Weights of a small GPT-style language model, trained from scratch on English Wikipedia: width 128, vocabulary 1024.
Each number is 128 + 24 x the weight over the matrix's rms, rounded and kept within 0 to 255. Layers, rows and columns count from 0. Numbers have three digits each.

# layer 2 attention key, 128x128, rms 0.116, rows 46-127, columns 32-63
137140127140131145135118155110119142098141146099138126110117115113104132114128122136126123128140
101128143128134100119120142121109124124110120146137134118125115117113135142117134143121124100138
122129124138152132133120139142144107126127122148110130152146115120119157137119114119130120148106
125126132124161132132126138142118116114130122132111136135124125140126131134126133134130146122129
120124119136127120112130130114137152123131157131126127112115121086128111122128138142118125128125
151110113157109119126137128124127150128109159122142109118132115098123114132112125135112139111143
144138138134117105154126140140135125144132131138119123128125112128121141109127107120124128137135
118122146138113140145120133101138141135128161138136123110120139118104119153129150155119118118126
107136113138122109147126124133127141133135151130124124116148138120137124142158142136127118135149
134119119123101146157142111133136126128118133113153131119127125135135114108136118132126124120133
158124101124145124113124146129122105127121128119128132133134140136120144127146115132126126116124
142105130114133129137138122117134149136142119114125118126108116123121128122132133131129122129135
125127106123158147137135125133132141152131141125121140136104134120126139146140140135108124122154
124119119110115139111140125126126130124130161139137126128116130121135140120142119138127136130133
144107123137126113126142138129110106134125127141120113126126142127122129136113124131129138139114
126138125131134153149134139147137133130125143132127130143142127146127138142126121125144126128130
117133143125112136106145128138135116130149110127118143135134119115127142135125135105135113120129
120134141114148120141140116137118123132123135127126103142145114129135153135133117138124125139136
099131102112072111132132146118122117103128195126162163105131101066127124148133170152209171135144
157116125126147156120118149120156087153126143168072153158145141131157112099101137111080151117149
118121058102139096154130040169055125130131099088153089142152138100054119110212136122060115157103
138190197122134119103154109114147186151134099142174197166150143104150102157113117056079063099121
070122107120157122121112114126074096093163118127097109113120127101197166125159101112114096131156
123085129139137128198128121139131121079153151108099081094118157137153119156138133184163110171115
118132127138111113136086198112180126158101119140135168131138190089105116142154104131116190093148
108116144188119159171116136131129173142171099123133146167176143074167106152124104125140136142139
152152177128114090190123125104142095137110131152129125150082187146071079120130120130106138061182
159080157055161132100137155183178116146141108139093103123089115157162098176150155145124120168129
108111148109156127085108135146091143156143099115077100123088104155122154138119065123149111160088
131099042104098130066122082113158101144137116079182121128073106072114125101141151188117164152094
108097158115116178135118095146115068054145095164094137127165140190145111075133127179148133129062
135103057122151126138144149066119130140130102116144179108080101165067138150130096161091141202183
170111194148089133122141083126149193096153125098133134106209072146152155076084144095142076139125
131102119125136158164166121099106116132184077170130108146194151127125154093096120152098125193163
131109109122145159089142122154133121151154136157130149118149151163101167050174133124168200066085
132098115113171122089116043176130101098160150088134123113149126127145119128195196098118141132102
108111108192130171199109161145133148137098121078112157131093107130072136141146081131133121126096
120157158097122154154114112099108136142163195121063107122174125115132199173099146145094178152156
126167086114171117084129095106136159090120217109080132117177104129141183112148129135125096142127
155126162169043114114148095109129163106148137103201125158117090119097138115071117131114167158160
121160117157145132140161075159149135092100155062140103111175093156116132079110148103113114165131
115102151157044148068155186128139125135130087133135176176077104102100109153085132134078142152160
181126139123104185127139194122154122140123098155080122106122117123126091129109176110159144088146
124100072081152161088121097159162098089098160130103043112112084177131103101122147106138158201084
078121129127111107171144155122133147080205081104166101122137113112114127155165134114141073117152
072073093123123177085085159085108091126162107147176074065132127122120139062112166083093181136052
100138119110163126138159076120077133080172158180137146183186140085159200143127196162150175183116
154173098120186025120150131090107170150074221180108118097137176107120148161135113126154153108168
144110129123169165146096161119078070207118099089091064149084186143107104135117067157115146163173
159145111083108112087183076094157161133128198087077065082078112157130116094112088161116112110117
100104152094159141133120012141088160097088090084102113054182090090121147066121164149098047148132
113138145150133116177102125131101106079131143204108132152178113155100144155136158078183146105062
137153063076155084109183124157120131159120099140107101120092111185142104145101139139134183125133
149113140155134156143106089135158145118133147193146139074130125142162072074123145098101076142109
125139132140129168147084099080157048127170123192115105149146081121189162114125124139133161197110
167106103136105097102125122148132125150130077121192179080171134133084129078101144119133103084148
199157127193106140135149144181114062114117056136153075167133046120156141125123124097154150174178
192141181121064101169193177138122157153151045125108163173113135181083138130144168159083093115141
156101135167162201113119096149142130154112076105178083135106147099082086157085162080096130144086
109178120227127099189125093113135136104195140107135129169161070101090131147127116098098113153111
147157100128133114110106084094143157129065137127109130139132091076088154123122085113089092116086
107142146171111095188150116132131142076164144116096120150146098098088145178153154148096089177115
047130116141174089080145103115139115128203101102147128169149088155155179127115153120129146143112
176147111145078082083145193146129114034183189127101094111141120102114115091137146161061174127118
173104135109160131064128122126175162123120153124161099097052166143164166146122117094077126152151
079098160102156169108118075094127119105116103149123142122184146126094158110074139142152108140105
110118185136112133094133097161121178139081132142154178082100184144155132099178140068160067112099
067143140072143062120154141081124145145139075148095097091096150129183156115168131096090137094135
155128169192105149211166133119194133114117101105105188140148138095091111155119171115109119084099
082123167075175192173122100127124088176089074190053109143142163132154126128095182161127111094077
124115104153119108190138092133161069110195110122145102122141081105137134136140086157157081145138
120135165105131190102150143135163112130121122146083129114108120163108137043102098079122125123129
115136157148116097173158152158159107123179129092112150081151106155092174102103125178059114124147
112139110130158039122092171167133156120059076133165194121080161132107130115199062113081091119180
138155128105128102074144189110118112183121140122148080157068132164144086144056124123116179127136
114146106173138164086150140142177055053174122171126102140163089099163132119152153114145168111077
142091158079083178169143170136161100134124114116128140128088140116077088112067148121119130053151
103123096104165116158138123142107116106160110125072086146171091119157138098082111146120112130099
110122156091159177159082122104163102159197167130121101168191088119135131139081109133128142119091
072138097112187107106139144103063104146118054126132125127143156144113122103137104171163119154104
115122149117133114087123157092142083105209161174070134164131165115157136115144159124122209121064
082138133132117116173098204155134141100156099095095198124175137117107146137176135125128155064123
# layer 2 attention query, 128x128, rms 0.104, rows 47-127, columns 32-63
121112146144125141121146115108112112118132151122129171142130138125117134113129114147145120120126
100135128121134091156129139130124101129133126128088137138138130171113136138177155134136147180137
123125137126102123121118138136118124114125110126149126147116149149131122120122112122120134123111
149126138128099126116132130134150135121136134106155105111141091137140124122133131097151122119127
148143119133110159117130130122139139112139131125139139130123127126121130107127137125130128127117
124124126126110142140119125127119124136112131124105125130159131148124140137164138119152123128160
112119131137131162144135151116100122143121152130142142125131119133117149128113147178128128171152
138130138116106131096114152136130135141129143124131136137113136142119111127107119116133152092137
102126140156155129160128122115122134172165098121104118133141145116121154119123147130136109121130
126134158140122123121125113127121135111151121132130144143127145138095099112150105124124132126122
111116106121151118116127113113126121137134113123154118128137140127123133143107142137139126125092
110133123117140136107093141124111125131107121103136138121122139107143112107122102127134129076146
143119111103159128098114131153142155145144127148148132118123137109119105145116115113124124121122
123125142119121114126136128137118118125119114117110125147148142116139118133149131136134131083147
101138124128132117134123142115123122142129134135125128122127127135129146127131144137125130148130
124117107122143144130136123135119112133107145125113139117121118143130136146150121123133128179135
118119131108131098118115140110111123143125141131133127139111125114125132155159101136106125106123
094144123092151045104136126070132105133128152120180102176063149103147183131091096136125152061133
179164123154081169143121110160140175111061096165139150092119073133172105111122147082123170131104
161080101155056162118150128161161166146123116174096201123112142127108091130154108114184112110090
075121128172125104187149109167159114143111134133121144134154104168116103119158159121150184091160
107124111101147124111134182114110112111099158142105164104095120179143120176087136151154182171151
054091154144095159096043173092099130113193161084131144117119114113145135142140138129153123160124
094141130156127158130118179131108155086113122135153079101152115133141133134046136121148182212160
070139180111106086131147134115127166115149075154178096102133128162145135135163110137145120189122
081128121153150128131159086149210136138135113188167128114122122127161137096158121149106102156108
109115146059118142131077072070067162130100160126175145099085162130126161105182089148094126105145
125107106112077159089118115139079096129124141171105140115136201128102094177140139160142165126139
201135101132036157123123148105089104097099190156194127180124129112092138144083109133182151080059
137141033121121129129056100088070138131122183158215125149102066112133179076187170121103100217061
118150126145128171115112131108110119100081146139151170065161066093160078147103114169147124094106
143173132160109099165193145102094149214145106181138124084144109090122118073133209178129124092078
191113149167135095155110080136059230162119145144188134130156118103086123113145168149154070107090
202157094104195129137114139123100111209093096145165140212138099094119152164094138153133108131111
255119112137097162096073149180151144173141157149125155131045155132100110091134125122084127083170
169148129123089150170131154170126136085174091189146101129149089125089101099082130103104121184131
074149191103158099124151182126119112108123133145128058104100140100196130076081117086075142126156
080118097124116138138143120147132108130131133092120168137137156107119130125195090109120146110121
062106172159080139122160144091137129144149098158041081127091145136169109134052145144130144149109
074104150188098089135115140099123114113085159165127119063038149152097116137149112148147147123087
114146140141089118119125118143122131081192154107216148093102075138121096119117162104144200119100
116108184125125112081165101101129134130149062081083113117160131154112133128154116103118156114148
200078100127055139114058135125099123118101148131132167136088126098129102146154131091143166083102
125096099105127089119163139104137117138158131112132143157174142147058164093124104151139147149156
154141098140105198105133129105122110086127108141205128156138084105132124118082122119180087091185
138091155145182082086121131138145163114134130059118104131110138105142109140153107140087074092131
112116054145082149138142154222143099154117103092061184182117154138142118173119121125074148175147
162130106091109126132117155193093102134093159162166103157069139120113075147081110090127099179132
097133123131105121129130115172130132204103110132096176088116183152175152165139141122118136119083
180093073172037153151132143168144147154169124100108150092075157133058110089187181131191108127124
151127124115146129124091093115149147129205150137166139159102118123119102156142126123058075086105
132106128124178169106088093152084143151100215131101152156123181089120086114160091140120104069102
188135088145120113177094074084159189156143133159186117110154115111104147100208154144154035078136
171139142144142105148129123086123150121147165136167062136154119129118174100158134186133095145118
193198035128136105129142085152151126182114133112105140193149098088091102116116141133125076119127
145095162111159099122089116106130097093111183113119112178162113200145168122207109124138123155085
127156192094171144159172137120131176156199121125113133146177137086115145099180126135121040121148
117132103099092088085153153140126094081112115167131149169125146138113115117156120131159057102156
100099166163155143164129093094125167143129127139099111089145121144021127110072125133148080107165
154139092154130104172189112122157117136102155118105108104132108172123138151095096124127114180137
074110179139086177137132141078129154140151073123163133094110144133127113089095119128146118104150
151136118134098187138123128146115119161069159126193159139115113111087116133098110139109111061171
101094127068161131159076237133112135138171132183104127093112177155134124117119131112155112169133
158091121124129139075071086180158140134113139095104177140093139103168100179171134089179191114128
154143088151124107097146139157107110133119126128167139152153130134128137136103181114174154125095
163148111145086111180114134159172069120132135138123171150127098128127160137174111093153183169151
168104092081136106110108107124115110149124177130120177064133199098113143128072138108120143120162
107156144152126060159136113113167139118146116178106120102130112159109118117094129095123122151121
166169125127155114079103136123072171093123172110172199103197141110129150149131154097131166175148
153105104116079138167067146095089122146099174123172158137119147117119188138120132213164115139101
113163128092078095162149156177127144086102144179135114068109147160173122166164150156142097161129
106114187140128131174106155095101166110128073161151098088152159159112121091110148157144124080115
152135070158126133116145069159165129086070145119064190124129082132142136168094128137137152178107
107153130093143166103131159113135109138078133146143146128086133111136107159138107126142177161119
137121151116114077151123128094078090094084133136203131122075134165123180128107116178120118137130
114134121116118144146090148126124145131097130151135187167130133136100140109093196113174167128133
101110127141165106133110062097122163196105085062174159120133149140099137116167150152133136118070
085137158127125097129126118041106120148133098173150126168101163125128122144060157146121182052195
180165101103125114131158115168077069112106174074149195173156149130075135167134099151118093136166
162115092125164172122100157151108134114100090121184129151132106105143109128084120097144139096158
089146155151176077095171142128145118180158099150167098178122144121055100063089113108119117149170
# layer 2 attention value, 128x128, rms 0.205, rows 0-123, columns 32-63
130108110130145135156127135104157113108167133159130115101130138162097107130165111103103099131144
165154170128119103149146143144124099090100136112117161141090109122094101102136120133124158118122
148153093124126110123100110143180092105126146071110103138100119100127100181112129098112112099107
132155127099161145155155122146130133129115091125088138150134136134158117114106104125156168124131
090191102172126101103166123166090125183160101094136135191122061180176126101146157144147170057095
116151122115120127130138131100153134123138157143125101069162116109136108141125146110117126110146
131118136109137151124100113150165142100123133189106105147138142124147123146112157087145107131159
098176109168154144136136140100099121147124113169135138120101151148151105131144101101118084107058
092149092140131134168140148065085112180096147141102138142144126176152103106084094166133135101105
129106162140123123125126122203141107119084122141146136130115137131129109149151180082112125134177
154151139118095091107138128164105134140185106143127154172098122144118132103116160118119142122102
134173095081156116137132121110126133120141100101186141156123128098107125094149102117162145179116
175072137154126138093124119140140171128142150161120126172124120134152121085153148123088101173164
117168178118085136153136125093103098158178138117143159134149149125088136114129104133095141150111
107140108108161136129147132110117158117104109150101119180119152139150081125156112131157152110120
165096123141177140105117129141156158131163138135086163117145137136113129126105180084169137137149
085122124120083149131073135113097116133090119075118132077063120125155101131129142149141110109159
136136113125134092147160074155164115127121170107139122136126124129160121161110142139119092107107
140125123175169088127151148131109100139132133109128130094088137138088130163154150147123075114111
168139115154155111102143116142105133130080157128099129152114101121154150115141161132102088097126
158145098143160162118116117106135163132113136154086136169127111129137107100122145138160091146116
145119094152143124132150136114134142101109139162150134108130108137116121126086151120100133115147
128134116145098096156125135099117072152133106117139122107098153162130099106137081132122170158096
155107156143146139070116144159132146120129145115152142143107142083102123118082177085138125163129
112127107117149159129146138107088138114110107121115100102110147130128110121138085137140155138089
140133120136158111116133099157142102090073117123176124159167110128116129118122117140142104166090
103116138084074125152094166174148095154152138112082117124101130125116094152141151102153133125192
145127139131119103144126160125134137106153142184144132138148143146122122138168134108125117110163
123066105150154122113122137166148125133097090138138119135130131146121145130153089128133093192137
132114142113171088106122111157155152155155099135127149132131127107149141132121169116134138137087
132102178112113148106104114182135125105157125130152113138087164104117128128192126129059144160135
132143140139117134125091176102155126121104141114128126101115195105143170137126118103186131191143
134104169136113149131149130123165118122135154102065126101152191131152138163117097138141131128150
172086157101121151133115092134149101129104151151136101127124128092129123148145113108135122142165
121110099122095140161128120118116154090147111140116143154129127134112096126123124125148125111135
104119132141102083148119125114157116106124153179115134090140143167155181140128096105161142127114
133134121144115158120092130132143114164168124131120093148150100150105122125117136138104078114120
084114076143112117141118173080116130114131114084106127045111137142117130153134104129124123158137
115131115157114174123156102132090135138132116145119115140114107113108109135170130123138127143131
137160167129113115125117110127089104108150108126133171215080121110134139082125105132077105110019
115103138141098094120122151157102093101105130141097126071124152115132124161136086128126144126177
110085138146123137165092158152151140145129113106094077105116156139137121166108139118150107135177
142137130135106137076163147139107178146093163135158140137141137155150132128131175104155131094143
056164079141097150201125085074110159144113168136098134087125145148121112135103081182155116121129
161110127112188146139143119149168114159139125116175138160139092159116131115127132123151104143154
104145068157138112172156135110086082149114141158117100101153160134120090105168054173099165072073
107118136166102180114151135137114160160103160131125105148114146144121106116114140173124106122143
084120124127155092142055122142158118106168141134101123138164109135161092141106120114103151083128
131099109109174134142184134126158105160133143158168157105157156141137106112104118135131174123128
119119145146129130103132117193142161132107154138159118142143098140121109152126184093114132108163
124118143142185135135114126150109104159178094116155131140144123133110111109098186116095096148159
109138093158137134132140153106075097119146103181123118159165114141141148139132129131152139116110
158100133119102119108133131183179136133192143136139105076145070176085182163129150102132141118202
131157102134151130122125095099097174134103136160141132145112132132178143101131136114130105132081
109115130118121143143096171129143129115154128121108130150128151185150108134147062132139168107143
128150138137092172131164109175163133143139164145172136112129121183117129167108104132167102165078
117157099144144185154142101137092146161109128195143124117174096151154123147119128142144119119069
155124134135109113136103155132137104113144125106111132088155172149169131147085122130125138114114
126125142182135146114118135127117157123130161125171148164140113137119143099118140130123136167108
118139152133085111128193088140119122121118139123134114141104150165132144130145099115138089135051
128139129151115142101139123080139096147152115141126154220085126122141136086116158176139143099110
144130146109145138092124163145140136143127126097144131132147092158171145099068162137138118135125
147112135141119103158121123136144134125138118141165150090136101151111124141105153081130135158157
117121136167159135138161088164155143123147147161159113145114117133140113138127113132104106085120
134092146145105143164087132150125086100113122129114139110099084142120088137143124121112111159131
120141153138154120123155147162125148155135109130124108134123133136179138147141134120134091097152
132132129126113139124092141134126131138121125106075103161065128105080103143130128174090126089158
077135160132140048120166088143164150117125154122130092100180137109157162123098146131154151107107
160149127122133105105101090160149123118099157102067147123135144106137115105092138147107127122132
092098144164149141148161171110156157128136114139096171152140116145205128157156116177180108130148
133133146089108138116099112120106136159123153109139167122147137104128096115134115118126208145155
129150150125140146114150138160080099150143118111119179107118113157198123133131082129124163090145
132104134086146127127179137113148154159100150136165171124173132100158148090118145088116129168144
136133111120153125160167183115141143155089111119138115110084075164121157171114137092101157153134
147118151116112106135111125119162144130138114112107097139134117156117150124087079124133112113132
150149130111139089127149116142112171103119119099132097119113116096089115135127142150124106164166
097166130138096098137114116124115113115163066114160148129157148096146110117101126115130149095094
087123113130110112154152102126113117152146139153102104064075128130150116117143119155140132101144
148122110111153080132122110127125172120168130133144096124170161124149113128160160118107109119207
080124155137105136125120115119105111100144141147105127067162123121129143075162113109125128134141
143119139102123130145125098133097165119102142101122123138114110112124147136136127121141123129122
119123138155114049117179145134120137108120159105159133130136142140211161135089142114140136086112
144111137123130143141139119143109150127095128133110127130126129092108146077146139125106159118139
163114144148123136129179135106121129111152132145124125126142133143134147104139127121120124123145
114134125118075115094112104162113089086127142136105102123105133095144125135131126116129160196156
145150118149125095100157137108194152121150128104094103130148139125087142136106145135102096121133
125183137142096144053129181121119117167132084118112115144155124144100120129141197151106092115129
066089123141170121148117119130095134124156113103134138117116133132107106146111134085132148100130
128146120121122145121135077121119110151157130142118112116156130095119114094123105113116108125084
169124113141153136118105166144098148096118154102126161139052185106098111087147109137089101134138
144103094110139144102159164112144154139099159137147165164126119100133126111084154128083133117129
117073104157146179136128128123123140153112134127155140091159091156147123132166119129135139117100
126103125159151145110109111095111127151112145117121151121151130130108086140152113139123142096096
120118131126105133122100153131100121118155073142123109121127083156130092105135091132145129131128
134100123103125100167084150125145142170106133122112145154121112104157131198111108106083136174126
145145147121113086132141122160139152153141147147127109156141128116156111174117128127132143106161
148132161124131059107147103166117130122117108112134122081140147143127162159166155154141142127120
103169165103121096148142104139132106112104138142131167148135118128140118123074141148080124158144
181105154108123175156158158127101131142118145106126164106088146128149140108187161110149117114151
125132138159133115165128099144116146117104122112120119100121117135165110164110131145111107078125
123108114087151117137164149152114143116132111120143131091169115129153124142122161130123106107127
139114129107124124150144110094094141066143089128136160158112180138082147130159159112141099117167
076108100178126178137155130109127141141103130101117139177071096105131123145127111110164169156095
136143131141120118114128103119139132167155128124121142136144120120134137085073103119105171130104
087134145117116141152109100106097083099088092119105124120102129140081142118142121106118141139126
074095121132141144151153140139150159118126170163122155124129091143135116123153131130148113140140
127152107116121123173110125151148114082114125183122107111120113134151139147159123139114125126156
096098097153124134110112098102158090089131146103108160144143132085134101101152105137145121126091
132144144148110118112125122122135134165127152103128130117098075114126089198120078165129116190117
095153150147123136158150147117082145123144122120129118150116136114140141171116117132144172068112
138110126122169073141116088127133135108149098137141133113180154115137136133151154140157135118147
116118143105137120148161095142108152119110179132154119129123182110125138116125155112131092150102
144125101129109113089155139099152151173115126130112057141098109091154129136139134170130122096088
135075159119101145156130140104110125130111155153143182146132091082094129140132059102171095158105
145110119119108159119149098159117122109125085156104113100106118112142130108152141124101140160119
161124128097116085160155147135110154149142141138162134157085145119151171194116143079119178083134
111127123139178102116178133147122129134102096115155113085118103111180119147156162165120105137123
138147147130073112122131120144150113103141127140118142152130136136085126125143120115119130134123
142148100130123127107111132162155110134194095157108087149186139156090134108098130107145109105176
140150117101128164118148192155120131165121101109150127126117155142118140150147123090130137120141
110145117165098197158115146154146119132125135113090144138115135120103076115143094137081138138160
143161120141133111101129099128134124197092181137138116111144178165100071132141131141116088151147
167165120127114067120172089135146124118147156176152098081108181143132130102235131104125139053168
138112125143097143104142169091125126121088133133145113088123116132120109120216112150146151131141
# layer 2 attention output (transposed), 128x128, rms 0.186, rows 0-123, columns 32-63
137153113153172099087102108120131138163137131121145145102157118066191146143123148134153146133112
129146107097155150095154112134128132146168169124174143106159130067129105119079138121143149168124
119133148135168114185140133178144148148150122129105116142178133128154129137068147141115117180158
163161151143109107067136130117126151098133181130151109157147105150079121140158194116156173141104
111092168065100120143118159132160122060084136069084100141182171163105155150148126114124115145155
133114102154118124117120119108092122113142114138144134150116156135129116116098113146138123138130
110125156140113125154148146122074101161118152121135133119150135184111156147125143144138123183116
191137123091137098067083104154106143102096172117128147194152164115134104145091136132119158156131
170104139105120073075013129175177167062093146146114108128120162131104104151161131077070115128114
064104095115083161146173087032111105125125106113109138133120148159116185119114108198179126137064
098118158138170151161213151109097117133103140091110121117148123147128144094136117147142161131172
143163109160144130117125138126163127098127177171086145108112089110157143082163129106115153064119
079166163168148150150168129102047072155121134148140124144130154132105124133114108171144133127112
095083130090214101126114142170149156127165143142088113109138117100146118093135123083079133157160
168154144129081085099080147166149150076094175136141124142133117134114111104126116080118128141106
122127134110054120176154154120093125113121113148114118127148126165134158128148139136147117111164
084127109123064182200117121104158102086128128118076121114128122166123163148173088161109087161101
096123136146083164141148132094069116140141086161086123117117154179155140091144107151142145166111
124144120172150134121107111119171133157135125131136123149121108113166128117095132140044092154096
107131146128117151142110143096081093145106134094111111147159175165101146134115140169106122115129
158130169117106102093099136146107154076104202121134145160134189144121102141132110122125156139098
107135132100118136139146154144107117156127094139100142131131171110136145150128093150136114084151
141105083113117112091105121159204159085140136125144133074176119073160131108139136085123146128127
081130165157071159169195108088077085138141135153136123151146133131111127138105102193156089124123
163132117157094122099118129155175147118126118134131131124123092118126115142129136108092130095155
139097123126124120147124117112103108188145124131121137135096122082118122129103128113091113112072
098134126128127167145159107087149139123129124142088112081133088202134176134136158154167162193102
148122133113132098074138100088107129151088121125161136146108150121139118145071143117131203128087
120176117144145143111106073130136105139100125120187119136144117124117144121131161109151115101095
101147148144077161148171159138112109103158117113133122128129093175133139078132124119162107148173
098139128139116182159206104028055073149129140114109131112111118116143147078129125187191140166092
155125082128120116125114119118145146126148147156187126131111110122102124140134144139124098108088
091125086141117149156123072090048140093134124150173111134138071121095116127133143165092082180082
105154113150128153122137152120102106151147113104158187104108115153092164117132130135175114145121
161158145122110129130139141167123103113095137120128129117157121120159143135137143134126156158168
165084110119186139141079122186139133152135124128112102086149130122132124145183157078123101116124
104136131114157127085125117136128125119098126142121126133125154154105131156155137105143167129143
167122140110144110136083128164206145103125158111092127114160118086161154149170120105125129129158
114124133156168095141133121127148135126118130122161135170146120108141114122108110178103084118133
102140167124161154185153146126124115161167128145049105048156134137136094084134145163113158212187
121126085115151111129139124123201166156151134148156121136133108130148145141117138143147119195073
123155131116163155114110121147126123124123125124156137146093077141120134147152135108117117151104
152104120085044129139122120134113100100107136078136113171122149137139085103080103093087151116105
129108107108180123097075150164148145082127150161115136095150091131131165180231130089149143143119
114136150123113084097162139126131164137173089141105118140125154142125128123117132123169161101106
187129125119198076049077133172187182121106114113148151146105118078130150117087144084122150151096
131145130131132158074064110115100077092098124101169124140121132120108127197118110136115129108077
122141155142158132132170107099063146142108109167093126126095149152110132172141138202099092144141
137109143117081092095143149130109147106149097164120143141086132117111172099106090121160091141099
120116119124102118141135129105135088133108098114117108167121162134152112186114100129145155082116
068115142119087082164180126088125126141123116140086107124137129157136150118135122150128170138141
158102123070149080117062139182191175128105132121114114123142146116173091132115111103112123127129
107107146123163151101160129122112119152132101118134134161134153117144130152130129120182120116143
138118170149037110101073147123114088099122167111098126125142153167122113149158119107123152121088
169138126098139120057112119157156184088117143178116107112142125113136097155141163089148158139120
148082100133116106128198114106113123127136125118124108159126120090126105106132122092162141146132
178110095142114076138099131099157139076048136135086115190155156141128100150135125090111120129140
116115129139171158138137127135109153132107114141106098112132112143114120171136149116090123121154
146118120098136122110135105115078101104118116137120118136158170107140105149147123140128145076131
144108087153134147129103123132151124149163112060115148113166103111149115097130145132139172146130
102139148093130122167140177133094128133132067121117125063143116151117109130115112125133162134153
139112144118078142135151104129108116102113172141112095182112136144098093145128118116097116113110
117121099155120132140123120148129104141160096102118127131143130078186140137127093089166117103138
156156138136180134065111136127103100143118123122134145163105126109123158165157155120162156107103
136153116111135128091166125118126110154132107154107123159150161069085147132120137138135164098109
158120119115116114109079098130121142123123161110154126098132109105131109148159129137124120118137
148120110159146091133144155140134136139147105116096146132132162136143134134142134121134137140155
113102135145162140105154162150117154128136164122136118157122103131122122176157124126138086144110
104126159140158109128160139115146145133126094148111109134135126130174143125154120142163106162150
138107162114138099121088104125086126108106159113129093141126119143113114119115150097108137118114
108136089133111112120148119130162110157109124128131154130107117106112173126130137138132080132087
119117113106135147095142129129151131156097134097132110122160134121100167119158128108146111127124
108127141105094115164118147146127145119121132129139108138136142135119153126124131124162078139124
119109137116126109132133139112108125123155141153169127163138139133124129109089130151126110150114
108126154139163166115110152132115122118135125118111154154120138097112121163133111126110168121115
105120136140128140135151105101124124139098151110148148109127124129149116126153122128114138134127
148110107122120166151140090165185144119134118105101136129163103090137124092159103129130102112135
142171127140120138119116123137070121131105135136144165132113147139087128165114136140175141092121
128133135131127116118137100104157144092107149134148151118118137088122144130131113152126104124093
143127123134120152135141134151153130135122131129131142151138164089138131153135125155130117099136
114123104132130108119124116108122117109135155144121122117134123123146178118124130125121130144111
131132110121118131140102108154128115107134122107152136098150105111109131103140110108144117136127
139141148124134106109148128157138156113137103140148151148129105126127134154139133105118103121132
121121133107156140123137100125110147122144101127142126103141142092125119127133113133114121124136
118123126122138148119153131103147133160141098133121124113141132096135144108147143126164123100100
120146154098108105111103134132116138114133125151123138086150137134149126123163106118156144121124
172128099116149087142118052160145178131123111137117140155121111100156115119124127090160138129143
123133066145113131149140119102128132144126128098124123131155122128119122137159139166124105179092
125142123128121131129150125106136150113162142147102125153170109139135142111109134137128121150115
135145111134136102104171094161153117130089094113145118115147075130148154122098145128099146180124
114126162118105122140110147133127100108108098102143146134114122163141091138097127123137122162135
142101159115121129142116134081121122104117144155148148123108128123098118126095145148146117133155
134127128137151128158150110109121118135109143134091138161118120135145114129127128100117129185125
132105112151143105103151105134140107114112168160126149142114144163130144142113137110126145119144
138120154129135147144083139120083106123141115126146111135134156119155120117111145137139107139150
143136133101122137137141158112099118135125138134143124099147099153084113071131132145140095137109
129144141143144148113132143112117141139156119144130089120128070096154096137130138125139125119133
108097128125123125136127138125128104136136113105130124154127125120126145145132137129161138115136
105141144132145120137129119081129158114118076160148127126122083124132171148105125136097104124117
120109124129112121136117123125146135124146164130156190082147125081124166124160114119139130144132
129132156147113158132122136130100112137126145150139117126149122124132117097120132102133129142119
104185136106092140131139146140101096151102130099138123102132098108142124152139087144119153138129
087094154130133143132116124139127127138131112118116103138133144140092114111115120133121111127151
127131106166110119114090148143123147088148147125129114122146152129127153149146107134165110143135
147161107175117128118127119133135152159121117092138133133129131120149098164125138132127154124110
108123147096093106159123152097102100119092139112105143144146183122113115120156129109148125118116
128148150140120105122123128096130111127134132098128105138131130116140104096125134117152157109118
120111143123116164170137132152134136139101125109069147117132156141096106145132129098129126099145
119119126131174143078109139099118113097149152171107117146123117128135084127111137098138158123132
103087085143127119101119101163164124137112142094131136114139109112119111129150089143103096151172
131145137164113122115129173145143137148119117163137122097092088173124128126131121122113131135120
156156115131083167133115157116110100141127138124139131105144098141157108116161141150129091101135
181136123152111099145107120189130159121145150147138165094147156160128080096110144142124148125172
107166146092156136129140137152139123135116144106140102140142146111161127147115139129070115096169
137134125155139120144142112110101126109137122115124123137132142118133147122141128105162139118145
097146152168124158151124139138132111126151096114133119106147113113123109107111132146117105145141
138143159124122117112091110135122144131120143146181119112121139116133106133104142104178110121127
131138142130151170130144103125105110149134122110095090129108141116142155143131132127107141119128
143125116074136126117127129073157148134136157143122118127124123140143123106145153154138153134095
135135104145139131117105133134124146107145124130154097129108084116104114107126138120102108120131
160124104086154137099147135108090111141143157144142141133122139117126138122126139160117138139086
151131118136129133121111106124106149142130109136118151135101103151121128107138151150149126139104
122166180169151143161162119113148124141116090103134125122106069137130107139135113124142096128122
125133126182124124138144091136108120160141099130126141134112130105119126092109125099114118096135